Part of a small language model's weights: 9 layers.
Each number is 128 + 24 x the weight over its row's rms, rounded and kept within 0 to 255. Layers, rows and columns count from 0. Numbers have three digits each. The size before them is the row's rms in percent of the matrix's.

# layer 6 attention query, 256x256, rms 0.0932, rows 0-108, columns 0-127
032:190149125113126154150152148096097104165118073169159149161107143129131132160136126159119132143119082139150130144097073137131108116093089094114098142140116150081172131144161122119131092148087114103121092151181129153088100157078113148176136118146147150125128130108128122128117162109117180138108113107140118136082123126089156093139099131135171126138124128084115095155127162128097134141132
027:160139093151110118140115182132108121119108115129135108152139157156153122164147105155135095152107099141151128138122115111170136151119118067110129128119112156129185124140143142101074127115117134153121107119126156143107110137092095119169142147114155108096135125106165117132087095129122113174127099135163158124115120154047121144114143104098152131155132128120081127143104190145116135138149
031:116128130133122134165148147129097079098135101111124137140127107123121133145104107125152153119129171128105124145117121120128137164144110100144147222173138121086134099156142120151142154158092141123100116159115124161144114131124112120097129111104105113140135150167137145129149144126147067143108115180139133169156126150154127147094101087151155143130130149112109114122193164181114132144087
027:077138096165089086144133141135117120131159119151136107162156112186090170109118131125105095122146171146144095104143064125183160165108154134124120076181118133172108145154093071141137158116126152159125144110143117129156157159128126133156138123191129120144124111144138107105120176102121103158102086123113122137138165130140084157152148119116121141156125094137156124087155106144167105121148
031:157100128140108169129102115157177167146114177108152113142121148128116120129151112141140154121108088148100125120104121128139126077106145175110128062096137113179141171133139123051071131100141088140111141153142130134143157145124150097141107083130134115161137124107140111136138109157095123104147124094122141093106151115126131086098135154111097134108088119131124105074137102061134122129140
028:157134119147125108131149159145151153105108177125128081155154132146122184124110110157125171144132125163138105134116121108132162129122117122108125119146094124150160130125144124105128127107173132153101128150117093135162183135117122101157150118180086130137074137121107099125140148129136131133114106104096105137144101131095131122181138145132116105174160095136112130111084074167098103123161
037:168125133126151103144090211113134079132153084151150146111117138145140138134087139142108127125126110098127101159131101127167103171126103109118110136142108130098142108141135109140153143162097097111180135147158137106122106118112111127147138160144132103104115114151157149092097087104124119128129097144125056145105135108079144117123108110113133137161140126128105150175111162124122139148113
041:104129147126136168125145081123119146179109133122124148130117128090112118128167091121145111135134099124135113166100112144083102095090149120139139092128128125123154152093153116086129084098141121131157141160098100124074142149114164119147134114085152127107149106096122118148129144158119159135135130083137140046122131125152135102126139148085154138077116124109141106149108121091119109125068
033:121134117162153128107095151137129102143166121160119165119113104182119089135131143101126075136133133128106136155138118141145074107125128115118148115111155124082131133134158138143125133139100098117144168139117134085090111168120136143147130151138146129081119121125112162130121135133159138122131150110148115178093110102099119092125126143117126168058133169109135134167142166125090121149118
032:134146141143111087147108139142133159124113114100130097131114122143150175146117115153083116142112101119114111080105131113158110140111152132178138128112143165128137131170133136162129131123103111116133145129170150137151090157142125134148120104195152146174129139091146145131127120110132108131148122127142119136099106133125125122115085145142103143140146113140090153125126164102144121125148
040:143133102125160126115145194148090103127156130142118182141130131176103128155126142137120097142111123139124131172109134156183106126130094112080147127164120145107081120143133169116170171152101127146154135184139107097123126139103082109146139180086147155076128131142134151138122107107150107110116099107141067173115106116086135142115083090122144158147140153119112113147118164134093151144114
045:132137135096124182109102034103163177136096162110112069118137085120131074103160090129116140117151105131113141124146127126084132132140168137143128109135137097150134138129131101082134105117154106142139149110103146154118161105153178134127115075124119131166113111115095152130115146153101147113103161127097155106078154139167138112148178157124115108087087103123169124115107111105108131126124
041:159120122127157145118123146128103118166133142123113147100090119142139111128110126129090109147099096125129130196130132153155098107130112128113114091147141127137138157110140145119153130159093100126174148170085127133134138159125082136119136142091183143083136131161146149124136123123131154105138140099150088136127097119120125106124102142108149181101155131085097131174139173151087134138120
043:109144135119106123135131088135147122112105170116133100158148117080099104102129116136159146119159133141120112086141095144092126077130139156123125144120107167125141150130146095121098113081162131149098109084104138092134160173153163114127125121135081109154103121072094078138134136138114145145134132123111158067150144121104149127183131138139100104121128127141170095102111098124154085109131
050:114120135106108166143113057118159152135096159142121084144151107102139116087162149128153155111152133137141129114124128126080125095117127157109147116128133102169118139123148149112111097096148126150099125101111146102107155148166179100125113077128132118146110104079092111165128116124142137120129161107145160060146161100138165149148161133131121123118126100120156120114130086101129106114097
049:129125132125120100148146192121170149113141090153140145107125150104150156173118145149142147121101120112115093114130111128181154142168117105167154134109109147130122097110092100140108119148128138131132111153184152118130081133146087160159144156161129097149122123104150122098119120125159117157131098175111115131122127123083160134131102136137140132164101135168099138148160153127150151117140
047:078141150112111084138137144128153130080120106114156083107156148120111148113137120129174160118150145132116102086166128094138122171159125126146144151112131151116127094142114102139065127117130163121120083072129142130152107095168141153132111147151093104154118094126108169119127100126130105152112113147128166133141140120112098174113124113121121103155125140182128136121131108115151130105142
059:113135115142149176136133097128100097141084146121088138144152098119106101126134155099128112140143139129138154140146119132076089080080135126106124169160118095131121150112167129126148130119144121144130147101084105079123159150109153095116117101120116154059122123130132076170126138125150137128116144112148128116137177115134165132170128120122159144105156100111145097110126127140130126123109
045:137132123122093127088107138148115100128147146155151119114122135174133156143131103117141102126098145151136111127174160112136168164130111141143099142108172143108158118139108152125112110136108126101158165119136162179124093096120131137135119128107149112139162146182136183132156158144094111115134128136117119218109109152150085117084129148147112121167104137112074178135136176131109137154128
049:126139139123168137126125090143127173123093118119131109138147089094145128100148142108149150113164122086129117101095086109071137123122141148131126099115117127168116137099117110160148161099183111172096118095130107131141152130132149108144102071162091155127117131086112108157084113128152125147140127116133158085151143112117167112188138121103123116133128081130171093110115102107131122118097
053:139118121122134191135147088104093146135101134125118148127129084106115112116138155089109101141108109122139140147089117157075094119084127112118151128147115111163124147101154134133142145122146137127094128137095105107096158152096149089110130109133130158098117142125127127145136105142170139129123156115130114107105171155126181105170127135098151153082122113119141073133123120101109150089139
052:153127114151119163090113107107093122123142165128117129133105133150114109151121105103088083147101138124146112181130149160122110079122114142120134123119158107109140181111120170104139112142109108121138165154119127137131142164093118099127114110114176149114142141153137093109146147158119126087130159095098109142111116145170158088098133110124086142112107118063115147151109149139101141156117
045:113094143106109130177158158170172177117103104128111092141131138109145151114139139155136171111182124096111127083164072088147144157155169127157129113140117135117109098134098131128124120132113122108124122119164157140143102132133167139121163154159081129168117130081110128091125105091125100165136122179102158109174145125100131131085104128130157128161108154190162131120164106140144089069156
047:124146142099088093148126148116169140151133106145132124100145134113079139131115151161150119107121103119158126111132135117167148190112109098165122127125115130087144092118116107140125134128136123148191127121157162183105141147136127161144111154110139106176119167121114174130144130135105174118134163165115140137121124145131158142111139120146119128143151157145105159147150133139100139132143
048:099148089146132127085139143102105070135152137117112142152148147131140122156088121097147089143057156152126108158098121172112116105081099109103139164161112097116108142092156116135126126111125132163129117146103129113142128141129107113121124117115128174102114139166183144135150115135141117118119149117147099155097114140164109133141132100140118104113081115087094148158101148142139152172101
056:091107104126134085129114149109120092140172175141104142144129161154100130136116079133135116117126189165123135157130130111101149119108129111093091170153149144136144110153108118129156103121154115116175128125120148132135138101137137143096126105075124112121107122169168130111140137094132151094145147130136155179124064130132099153120157123137084134140141168129110176146147134159107126154139
062:135131116143151145108147098122092137122101117117128120151134088110122137141115130098115137113118157112114133118090115124066092071105120129095135143136124126149108128120145126151143131131156140145056118110113115105115144149108147099117121093157127163085129079101132085149124123111173108143127130102108097136139159130131131123187156128121158128105116088089151083104124099121133161115118
051:107122104103115169149145148125084096117127112122143125091138133161142143116128164150163130136125129076109102143111118170154118128144131173153110119149142138167125119128137127113155138150104149118134104164104102133131128142090117148130159164132104107078112118126138116124096114113121097137140118161149130067108173158113129099102138113128173149126127132145099124148138150140165130095111
056:099112120117131092158137149104174133115122129147101126122119144077103117110139108142137117101181107135121115126135101103123155159099128126144098147130126153147135129150114133143125096121105146103159092155136139093102134102162151143131111125136123118151089136134135138107138133118110122121147153149148164105121106113129128176138114152169123105165155168184109165141154126128110129131126
053:142109142102100144097132099079116126151110141151127109142116121196111094115144066133091133135131123142171109135136144161105158148128099138130089151133123144131171116091128150088142108129109156126188164137116157136128129133092160137145102097090113133165134146133132165124156130136135179077135157120108161196062129145120144148151124151171101129118122088109104112140113108106104163178129
053:135126113104112138165127109134186156127146091144132088112148150109157134096158119124103137129137089105085138113131120132175152144163146113201133076127134159169139160131121124122145161150095115122112110173145103166108114149145136130160148127104139089171142149120100134101147123128107121123131139139134124095128131114133144138092127133143116142126140162181099168137141134109135094133140
069:163134121119104132117130133160107157126148139119182118122170106162152144153121158110118131122090144122102123118082146146155138081183120147148128054109178127139135146110123132131139174138157120151089145173133076159169109159098075124152130146170141115099157128116119114146115123135133099127103104128126096112124164122144126110093141116099153150101099101098114104095121140133139134116115
055:138127131144118140128106112107157111137099088130103110134113155103096128109136116132135084146181134139081144118146161162179164131075124130127120126127133140102145153122100158127070103120125103143154114135117144133138112136137121154137140148130132141156112130111146133080121121143129145122159140157122160136129107115130116147150150120126112132147130164166143178150117139117143098131134
063:120139128161150106140141142191153123070090096106156130117144102114172157127113132129114172129117149070085114143132104121139130123153118167136132088082126122154117141139132121145155175128149122153085120113132079092165099125186115084137096132165086149101157108100156120142130148117137111114124092140133137105186125109167078105146107119130154128083101122123162091129127132147157121124120
071:087141116142145118083139140142107159144122084131118173149119136128178151140112121141142136093124129109092125108134129103129125077134114061132159091118127149084093113117108112144124167144172131147103127128160162115128101135119127123118120132120135156106131084158091164138090121117154103132103110147163108095162169083094145115138154122114123165119114123097161107126120125128111138091133
074:142134125124113162107112135171145175146108090111157153115111130125122139108131162137171159178082141136109132128100145141106107098099137117131144082133128122113115137119131141119153137140183128140113122074122122158108122170123112118155139131150117129140159100101088162161113144118135129169113111122127105118139164097119127106105149117121164122096097131108180113121126079107097148153117
095:127110122103099136141123125109163130148134124138098141104101154164096116105127118161111098121137092146121131126156158118168147125104124105149118114158129136121132126138119145104134105154072119107211134144134141150102107154119149152159161121077122110142097140155121132132141131146102145115150168153107146158090087151125137133091136111142099136188141158147110185143098126165100133145121
070:132119102112151115170136182143162148143136069159147152110116134168123147140122136152113115116170114104139143117155113120166138153135123141169181086116101163098175126156108122160148152156100092132117117135136132147118095147113126122117145144124130189140133161156144114122116124127148148138150101170088123116160114107087124098136128129105099154163156134142103141146155153135137136116146
065:070124098142156128084124158129138099102164143070117101141133123143094159129106066155179113105122124173151120123107100140107123126108141099102111157135167114129119111127138083116089100131093101135116099133073105113131123098156122129112123161126142099141154098136143109158102141132125146176129113116148125149109112163160120161127114156149175086109125108122169141135095130135115147140139
085:150118142115131141115133171121114144153152098138137104108177132168117125114161088129100157114177090112131137151108113120155141150154176109155109109120132148188140134112135138114145113119108117112143083125105104138116136089166070174136145107107136135115098147117127141139152137150116126100124118137122128142082109131144117147100116117128139133112138173147112160171160166141146111107128
098:121137147101105107129132119132148134116142136172186164117126125165158161102141115115138143133087146098056143118131095138171177120129140149135068037133135169170114125136104131101116153137139143107133111128121107125181128110117127168108128089132111162081135111135128153145133120131143117080140136142114166103155110120148093121093132157113148144142104156125154157150126171172179116118113
109:110170125150131113147145155116129159112108152143115147116169131073132148121166105124125176172125121124140135140094090086122142120137116151127148154124125105118170130126127046146144137121137113174160137135163104134146123133145082142103095117132117119122171112137128113112117127160146134115130132129143108130140104118168113113132139103078105157127125130104135106145136152078107116115089
085:141184089178130128107122125077105121122100112119111109135133106121118125070170122149092155124132096115114111143129152119166103111118080156167087103131118086151105180121126122117104138123110105118143141149071146102144141086096128132119105126092160136128159144147135147101127076145113142130139113139127104167114098108143110132134144150093127158132100143139164107170147132163170140105130
139:116115140123079116146149153164155092114120145134170111159166110147113126130120118132100137133175099078106086132119155108130171160171131166119139109139124162162146138162123116139159186149118161104167077144143107135126117133109127120113127141160128101104118143161151095143120131111150110139159124142097189120127123130133106129096101100138119120119157124182092135120144162129125106132066
130:118123093151107134118092085119129116135164136098168113132163121147138153107102137121101099114080162138122122092122149112130122130086122108164108137129111148111122139125111135122130117090118119125102123162078111127132156094119156155140164076105107140151138141111171121094170117157115132100120137154168127136130113124156074112127104167139129154149139107158156126089112112190129144117177
144:121150099151156133061105156136114134154136135099151112131117091126094122129123151150149123181104107132168126103099145080128134105136120104155127183123124130089134126142119103144113132156123125118141119143084128081103114125128102134112143087127131114148208140152167126141089123124131128154124071108146130169141132139161139141117097134158150098171138113125142150134148116123152151143144
145:131124141077106168119164128094088116136154136152113153147142120083132157107165126140104120113111120127143105098156144118113116135155126133136118193122143150124116104117154107118126130098140144172125132141174155143151138112131143138159112139115087145122112070145132128095159132070090118103127141123189126106097093124191115142161116136150155046102119114104142101125132144134134097156099
140:163093108123136113133139135089145156147153100120111137102101147109149126174083120150128071099119155128104161144093112144152135154173146139122136141135197096125115085114125137117118120128158071140149123107174105148156151098168146149152122158140148104107115123139129160104127148103090101123095103127164120126096127111112153107122132126126168129093103135132085129151135115117126122144137
155:141099104212108136141153109125162104121087136137123119117109141133141090099123143116131096095152115115134131117129141098134153123153110116142111091089162127131134129133122157096104104081110146128118140147081144117121167110124106082146072131170158107050122164115165164089139138127120120142122114096164129153136126108159139155107145147149165110159081155138170136127122105133147119101140
153:145136122141100141121091152101164172097119120124107152144136088108117156153106082150118132159136096120169088086129109106104128107130178128110134140113119119125144126114159159112146161134123169163145132145139130128082131127110118125111130154106145206097131120130118185150169127144108130135082125127119091137131131144093114111155138099122117161105132157122109112129151093147154162125158
155:139150144155136091083130124194104131125143140123149090110128139135118116136131115152135112172073107136124120172141171170147105175129131152166125086138090104104164148089150138124083104092146112146123126126163127116131088124130104149146108131146111118070145114103160122169109158140149160138110120095113140165126106123118129147126168080101124147111107112128131149115145103159146108127158
172:137098153140161071172095171174155168115153129170156107132119120083156100123107137103125142102137122150147134114187124134158151124149093086126118125155107118108113135137144137111166082096158158141138155158137130167126128133126108099131178102146150158131134114123104133115180110091144102102101131118129183168140142111142091135167141120112160131139144113107133155136157108111141115117155
169:069102110124087138138150138075155120172103122143143148102144120172139084105089099102098117127073109125110106140133090112119127149110082114129170129095085165157161081112127111119143140127111173132148111083154169106104106183105112109122183114130082124119105151130111161107109119111137114137139131149103121112126153133137151110173096148122133120131091126095116151120094082138097139111131
169:113126130135109138131111134124129151065133118158110139132088116161132115143144097116140160141105131139150129121128103157095161122111140126126122088135165103149176135162137165117118184122138141115128108116141132137127108171144149119151084163141132111137147093125117126163142149127134164088138168123121130176140081106113154130110115174145139162135105133115151153139095135129179094193130
159:125130151102122119093124164107124081111119155143126081140158153127121141135140149098090136154142140142145128126156116139100149095137121129181108146136143134106116120142092119120102136108117100178120116093130143115107101124120106113125118136125121096098078131127149133156169112154134147123143139176168087112137137191144071124076158134127118119129106178147101085148125120117145122157090
162:111143118118083133137123103108093096103096099114110136126109171137133152107157159142144128124134090151166140116127112130157096124105126122128137128117145137163193167085160141116088115133144123154165151113111121121163132157126109078102110119116145125174153104140136131147096133117162093085175110085156134078175192079132125147108122121169150141178135124128139104068148084140076126121159
175:108133134157131102134119135132117141136111108181126142131151132170121133141107104095108083129126112110136087099133106114162119162144146104145084151083136113159125165091125124166097114164085136145152143142100083072093149168110107124129147140110098114128123133101101138144129146124127199131140092151136130124138126109150122155126099127105120158149110172127108111077144149104136132128116
176:126095161140089126172123145167127132081175139140170157098109118130189124092097181104087129163129160117143125098130143117140132149119131122145174107133122132108120093175116137142138118127166140148135113073120125148143156150118131092110161167129136082113096159144135100143138115142160111121157123161111115135168107164111120148130140119154113132125117153097074098132174109142140127104105
173:162155139124111115091136125153145157142179086145133121169113106116145133151127177135104136091156102116135127092127150109133123119113152127176137131130169134154120107140170134117152150115157128106100142127115139104143102146125107123105089103104092102134142163118105141147133151092130120118115142128142170081124099109129122101129169109117106084149158124107169117145147106101154093142120
176:139201115154172154118113161135144124148127119131161136126149116098086122098120153133138114128147134098118113127118134115136147154136148158124146134091055155153153079106143104140131177111072131098098150142147119119117116148154113126141125139150137124158110162143148153136114140144148071068131083176119125110145126128135111175112144100144107142135119133099104136119108155120178108127126
163:133093128112139119116137142144139135137144118173107140075124145124104097146176147136144143176155130100116143168195165147120162080124115130138108147100137175135107111102125158118158115130105129124108114147112131164131125166166113123125153129109127156100141117104164093144119112190108154137105156061112132130137172147143120117162140148101086109111137122113123076127167099105165106138101
170:135132144112127157157155113142102165129101117104092115146150111108103066111119127109105114152114088171132111152100152140078122115091127077114115147159129104105119116127121112143138103145121141086137126153105151131148115176188142181141100132108177143160114134150098084154165088125147128099147140112176135153140123171111158144151088079122113122087134112136162151120113169121118128108145
174:107151138091179126189095150138087172138102143101148145138112107081121113131150099157138133152121122171144134098132136166161145157108104147100135164145150099140143150103126119107124129147136154163114111127089155147173106117148159162115104111141124135090124153114158144155098132110170129104136106147092146128128111145133163120144132147088144182109103128124118134117101116142142112136141
172:125136102107152082084120098099148142116148127118134127173091075122123100148148151119107130115146106124139165182153163135152104139102120117124153125106131093109127125077066139114146166132153111128135181144141104154126154160157141123148140108134134094152114074110125151140118079172130123157148141118119125131106145133146105159140094105126118135149094122105115159144151128134111145110124
025:122090130143140113081115138128110151118145069106076114158151111123128121115107119125108119066168159126175099109144125093094116105139155105129178133126114107133120121085126118149145119153151186144162118151121140107125125148136107122128138101165090135121116130156107123117112150142111119169124139146146138128124146130112122148137158101129118104140124147141143104086176134123128123130081
025:166098113145137145125102177097151137174133156143133140129097116135126137181138152128114151143135089132105123152110121094157096144119098104135134131154115143141140102074119124127140110124113112086128167108065135140115087127119116147142093154141096145110127143139165093127094114104154146168144144126131136120098145126147125119129083158136136112108128182091098093126109178108136086163163
030:120111095101120144167149147101112133166125115133142167116088134118134116166153123087122101138125115120133114176130136166104119107090123106086152134109114139118158165107125134102100092097106101123126149143139138131088113167121124138114134141125158125063153139126145067164117115139135162132149122089145162115132138129080157111100082151089147112104156141108114116162082139128115112156161
031:124150122132144099127125137113110110079157135149127128137122139117133131124127088128136143096154149137135136078159148092182148171154137132151166174163155149087116068177132131156094141114130164119105106089127149095133124105149125113133127108161109136148105093129146153131119097132133064169115096170148120141147133132151081148121133129135121143162129139136138159102147100130129151107127
038:168116122154109103148139175140105098116162087155128137134115144163169138150103125143076111139127097136149097144143101128175129160157101097111116131147113157113138074156109129154145152146108128110125129137144157134152077141114103168150145175152126148134131164156147135099115124134129098100131057132167130162121129118107141131134122126095144136128130145135091122160124152162112155124115
038:130150114132165092136108154159121082089137127125121149122156161146161153126098125139131143110125143128116101102139144120164148173162118149136097154157139138119103097160102130167168205134117165123079117129139149111143153118145100141146133128137083138129112133137164114124133141085146101158121097158137111145129133134101092141115129118176133116162135144135107143104149126117156134137133
028:099148122115074136131168115095088159186141121104127171135111154122133139177104102142164107141127147114114124136145108185147125097118121104109121129109116176112140088125085123083139146110150110100105091133139093119116117130092115159125149114092136131094111119128126112126162142134141137139156104131143126155125119131106148125185136100131142105132136134114124138128132086157103130183121
032:144114127120144176115142077105170182167098155125133101110128135093112114134126111142114129124112124107148147126107117122091160050125114113127125120111121111121134142131125108108104092106173119132121120114121132140143148153141151102120125102116140122141122116099114095170115151171113159137124132095098156124137125174136171113144165156129131101122115070138133127132112106123103126105154
047:135114145131095187107116074117144173155094165118095112141116122089109099112142133101133133140157115122161128129134121140062095091119149101091123136116095118117162151111164154099121079099151114115124130110104112126115141149136153110131134113104140124125158120088123123148138144156134160104131141101118148111107155099161139119144123167093142127081141132114144079127107109093128118130104
050:142137140120139095129153214153095100120175114112143161119121146162122137159094137137100107129119120123107103131145140127190129154136110110134115142143132153103114111127112112142133169139094135136127110133152136139146078125118075152150124167141131127099099142151149143129135127122151099152133082154152098186104103127097115135118103103143134165164128143152100133161135163149128134130125
048:097129111145114142106147042126141148131128162130096099159134131115088091101148096100135131112141168126114138121130096155050123082123160154105117105121125099147134139121151142104148093109171110126113135093092105110110169120144191098086114096107126133114144110112099125151126134141153163111130171122115154121127160125141133117146162144105099124100119112110196124117114089099119133101101
044:142136131128106127162124180110143130103130091126108120136128152120163156161123155163076136132121095089157120116102129138184140170134120096158152143120123146099124119146136098130124147125118121132122107187196167127123083144121106136151150163176137093155110151127160124094135130129117115148132106137121093154135102133100145140111093133149142133143119113117084105163155138121112113136139
049:120126117153137155139142088145122124132097166131100135145131112107105103109156114118147116115148129173148138138121116146082098066095124138107120110142130088143131160124155135115138115093141111151122165112075086082138183159146155093125112090110118145117112102096087095169154140131146149113140164103136150078123141114136139127153112143108122148097129107106176096114103111125125113106099
055:117118145118140064124107183145139131101159115132155115097121146142166159158105135133128141124127147139133114118143141089181156184151128124160125120121137155130119090161095137166132140153104119141128118117172154159168077117145077158147119161141114122149121144142128161125117127132125105142129098176131146164133132125127099157101110106153121126179104153173103160125108133134147152127156
046:116142165120094093135131164122169140102144119132174119115126155138150142176117148143154131137122128138118099115137146098201137170174142117172136124127119154114120094145106123140100136133112125125131089098161160167158077116165101137131146161161131095188106136128136153100126126116100115133133093159119155121122100128109106156105116108139089105150102149184112145139134112109155122125148
042:172129089122130114153137159148094089152132131120109199118119145183113132163073120124147091150078168149131143143136154097175160159122120138129120136112129125134146126136093108144128144141099145118121183182137113156122145118117108120103131162116165132116174131189160127136145117132124105128153117123122113180113094127130104145067118133112154154133137128135099166105143165160138148149141
051:122119153112108118120095167121130125119179133142148144110127141143138145147122102128116109139116113117136123144144114136168128166144092107147126125157140162123132114123125134123126122157092119106170134115140158157126094120116065160125147152117162128158135164185140164100122117115107097136131125142097091183143071137127097099058121137161115152140114144098068130149157146144106159148177
046:130125130118102148148130093169171171119076126134097097139135136101097147090166132165152132101166145144127138071117117116065131102119128142110140128135127102152131131161130143121122125138168112145085128103131167129125148153156176121116108116134095156151118098081092132165138123136149110144121121132117177078171160125116152129125159123116129097116143153138182125116118068117137130101140
054:174131151129128183121127086078113143136096136105103129133104102142121118103160114126083099140130095134165131150119142154100116122107117109100136123167115097096133171090138164093127117132118121129114159158122113129098142148100112135130145115125158152116159167139114139126113123146120161136117136103108107137096158149143169093134131128116157128106144107084136102141123124104110138130110
049:092136161121134110156145164130141138120145081138129101086145112076119139127130153114146157138155115110104105127150125121153129174141136099203124102106119148145110086134129114160075151116121132136149090128158161141144091123155118158126149172169098091168099145095119164118127102119143104163127121163133155101126152122092138149126109129147153162134148138210101137150130143119153133108143
050:091111142136137119161144099114148135109115118117126125110124125072106140085133166154158143110171135113107132096140082136134115140133151114120127130119088100133108088140139101165119134124154123135110108114114105099115129143153171122098141130150065137123119121077108114138099131101136114141134127147142166072172170097096151166177130144130145125112108130171192123148138119117116093108131
046:119152106141184133120138108156123121094108114110153119116154122107160140087119138131147145134124127107097119121105101137092107092120131132113146130113142099167097142138119103129142166112159132182072115137134090084146147144124148087144116109165095163071117125086115093161107135143162101143103124111163138074159152103131151107172112139116146105115115081115175105097095117099174087115105
057:148127126122120117139126169105137092112144135133134135106111141178139138145123117166128121128119137157131117151143158134174140166149127130137110148133162129086138118129091137109119115148060144088181133147137151148148116110142115132128105149110153104156125155160154158097160132142125144124146124141108116168107106133128091143068116117121128117171125159140075153168140171135148118145141
057:142117115141091163124132093086094132149158170131126125153117136142117114133138128111086101122110138168167156185136170154113138105100130143110111146147138110115168162109135164101147099150107116079149157147125128148113165169104146096107120112098155133139133152144144122123145123130099161084133165107073104167119111123136147114095124120111101149126123122084115127127110129115078129163143
062:105114096114167109141104122161133151130107148110121145145150104104125128136117132106129133129126142127093146119109093105087120095126124132089143115152113132161124145125159087133162160144194127186086135102109117100114157150109122103121139116130108144095120081111102085162101124123133104150112147116149157087157152114134158139163174142112174140104124110120164102093153108125136128101126
051:158103147141096177082133089106127129155101089154117145162093115174092092117180117155122106130114107151157164113146162138120147124130146154113131117148139128118148120120116148067115130147133112124170148130092150164114131129082144149136132129078162108147157108140088169140116133125135162142120156094130127178094148133145127132088162129103108127129120133073143138126106140127123126109152
054:097122146131156125149147118126142175122098077116162125120131106089157119082122121124156169120159119077101112100142118118148117152129141112138132105125113154159095098150118128145114133135163122138091108107131126117123121114142149149132146153135101136153113115075091148100085101117153077158132101139153176070163154108089147130178148137124114131122136126174184132138140112103149096090124
053:155144128137122118137156108120130148152156126151119144138102158112137087140151132150140112102198093156139153111127156118140112133132140113137180139101116124079142114139156124102084123125164121112120146130138127162111109151108112164091138149095178148113152111130082165135061117173103126165106149164161126098128190146112158124103142147074141128138146140153156153151143138097092123098136
067:131097148134109165127134102078124116160149135161122131118067153147083086125160112167116075153136128174134167118145153156129150133076143122137140158168131124080151117148138155105123113134082109083198165128109184185119096140126134145120130131080157098129131125174129143128145126127112164144123154095114150174114110142152136124083154111118086132151139147106115162151095117127106136135146
056:089105124174136158119128148165120146075137113148143139105121107145203121120093149144126132133121145089076113126110138126151105108148104104116088092100133132163115134121123172107148135159133154141098119152138112093162066140143079111151116129158086098092138130112126140137096133093158098123128095110178105084157147114145111089126110123116131144114086116112137093119111118170166154088094
066:130143112116096141145136153115123102123154168141124116110129143160109142133125128123120106123116106134128115167105136157168160141130132139151067118112158107147158106121106138122126107115074141113185130182150120133150137120144104120132115141112127116114138156159161136147160126129111136084145121129134123139098109146134112119100103110125122161148132137134057141151110167136143121149128
066:104155109139142099134134133131096137114119130105110101141174086075152152144110167069152166093130165090132127136095105126114092118136102129116131155100105103133127111121161100163109122102153138145050139126131110109136147111116156119105116133163108158125145108061116109144098137123120126149131121124125101073141165120116117132180104139116174140096166069140163111106137132101141130108128
067:188122140113125100180094099128144170152125123170136135159130130103130101111173159144129117149160131145136166134139120141105137126111149125121179119151120097093175122129162125139103112141125107119126157111102131171076130143095147110103155116088152151137174122144088143142109159141108149167107123123103126154140152110146133109096139135082154136135146109113163153142150112118122125103169
057:103148111142126093161111191192167122142136144132143147113162166126120176134100123106150128126131111083083130134115089123142153141119150149167137076128114141126164124118117088140156168152164107146123088109153137157127137106166105127127128130134114107149088165165148118112133134117122115120143120143149105127159097104155124120129127113131119141131125149189101151139101144128111131110112
067:133159137092151118144080141098133094127095164124107092120168112098117179116116100118109125156096122143173123187143139130133115101127129131124081126139167106191121164107129130140132097140108146144156112137148118121125178091146145115166150123127123146180119143118131090140172116153131134090175136111094123124103116117119164150158146159171102171122157134135105107145123143095152142160132
054:158140113112153171147097158119112155116097093123116132110131144094141139091117173117166166122134090126172106111119135142107111077132134112158159095151108106151073106127135119110164163159163102149123113135141112155116184164060113118158137166169121112135143139128094122096101102115118137132145124142141154109123159168118182099138145141130127146152159110155109112120123135157154107116112
085:160136147130114128118096153174137118095164124142173126117149128177154114148089112142149132137099164132105115136093164168160151122159134173144143082110146139139136104117098143129149158155166105156121127131143080149166099161107092140130136167149126146098126130133139140130129124128139117089115128178136156104155149096106107103104145128109121171100114102083113092100150139134156143132106
079:152147096130109075109090199119132118134129146149147143138136119190099129135088090156130096125118133118144145102137124124129171166146157156157139129147140100111130109139108100139169115128124114121168110112171109132105123098158122134143137172109136127161114167193157118116143138119117149092098131166122126167120072122107115148112101146137087144143163149137077180135151138125138104149151
084:097167150108105095109153121129156174125097123142131092125091166130114105150148107080144129136143186123134192101117102116127147102095107103107113155154097122118113137149126105136092084118156113146118123120120093131114119155123162132152134098129132108102129070172142087119100124129137149124128145132128133132123128139101166139153113131125107136141145125122158184105159123118121113148138
082:138098126164137128145140168135147126116136113174161102098107122117119120131149137150097128120138107119126141125086114137186164160142108138160099108113146145085121145129136150129089123130115149136160125115135131139131141126129106133122146165176114109138112184124157154137164114100088109127100097099136130146111098112144113119101100119139162117158098162106067146182146138131163139165120
096:107107145141162159134138132130116163099101136112126110134163149113122123103163145100137170139138110129097142153154129134105066091113130086124175100106150120115112157084129124139126145115148118152138090164123112113111100169122119116119149137119148132122146105100101110129109137145147068145126174106120066143151141089094160161152136096120143122092128124129160117115150136101118141085148
094:090152132121127091109104099165158111170147156101146153145122141153108135155096110088145090131111142087118129101104112139109119127097153109137120101124146129121134118142085151117115124105175124103098121156066136134152157106129137174148153076120111117143136155117167141158111133149137124128123135130125155137129139130081132171141099165170130146144130120172127150126115120123110143133179
114:129146132129134146113076123136158124131163098138129136142093093131144115140098156106128126132092127124152108114094125149122143117154129146133167104112129111129092170108125138092135112113110103171131115110120142130095166124142142092159129124085161152107191129095094179152123115112115130156113130117158137103129096140116117140137086141114140098116132110147126161136175130107162102151158
102:130131141132132125171147095154093117118168126123108162152135130100146154195122166122161122134108104085128093116177152138140118128115098134105148117147109163130153137148117139136093156111156083152092097117118084174107137119111151147072087107085107144112140119145078123147116124132111156145126138153123157102131138151147140092095118112114153124156105138133142107143089164132166152094100
134:110147060158154112128106139135115130150115101123149174121135170074165117125136113138133147168125105101141118113114102134146126135130136152140102120141097104116137119105125109131164147106171137171105160119132110154164110115101072133130122115132129103138131133157102132140138149144151127137099136133149148164119146131130085119142145103093122175142080152122136118126107111121099167107137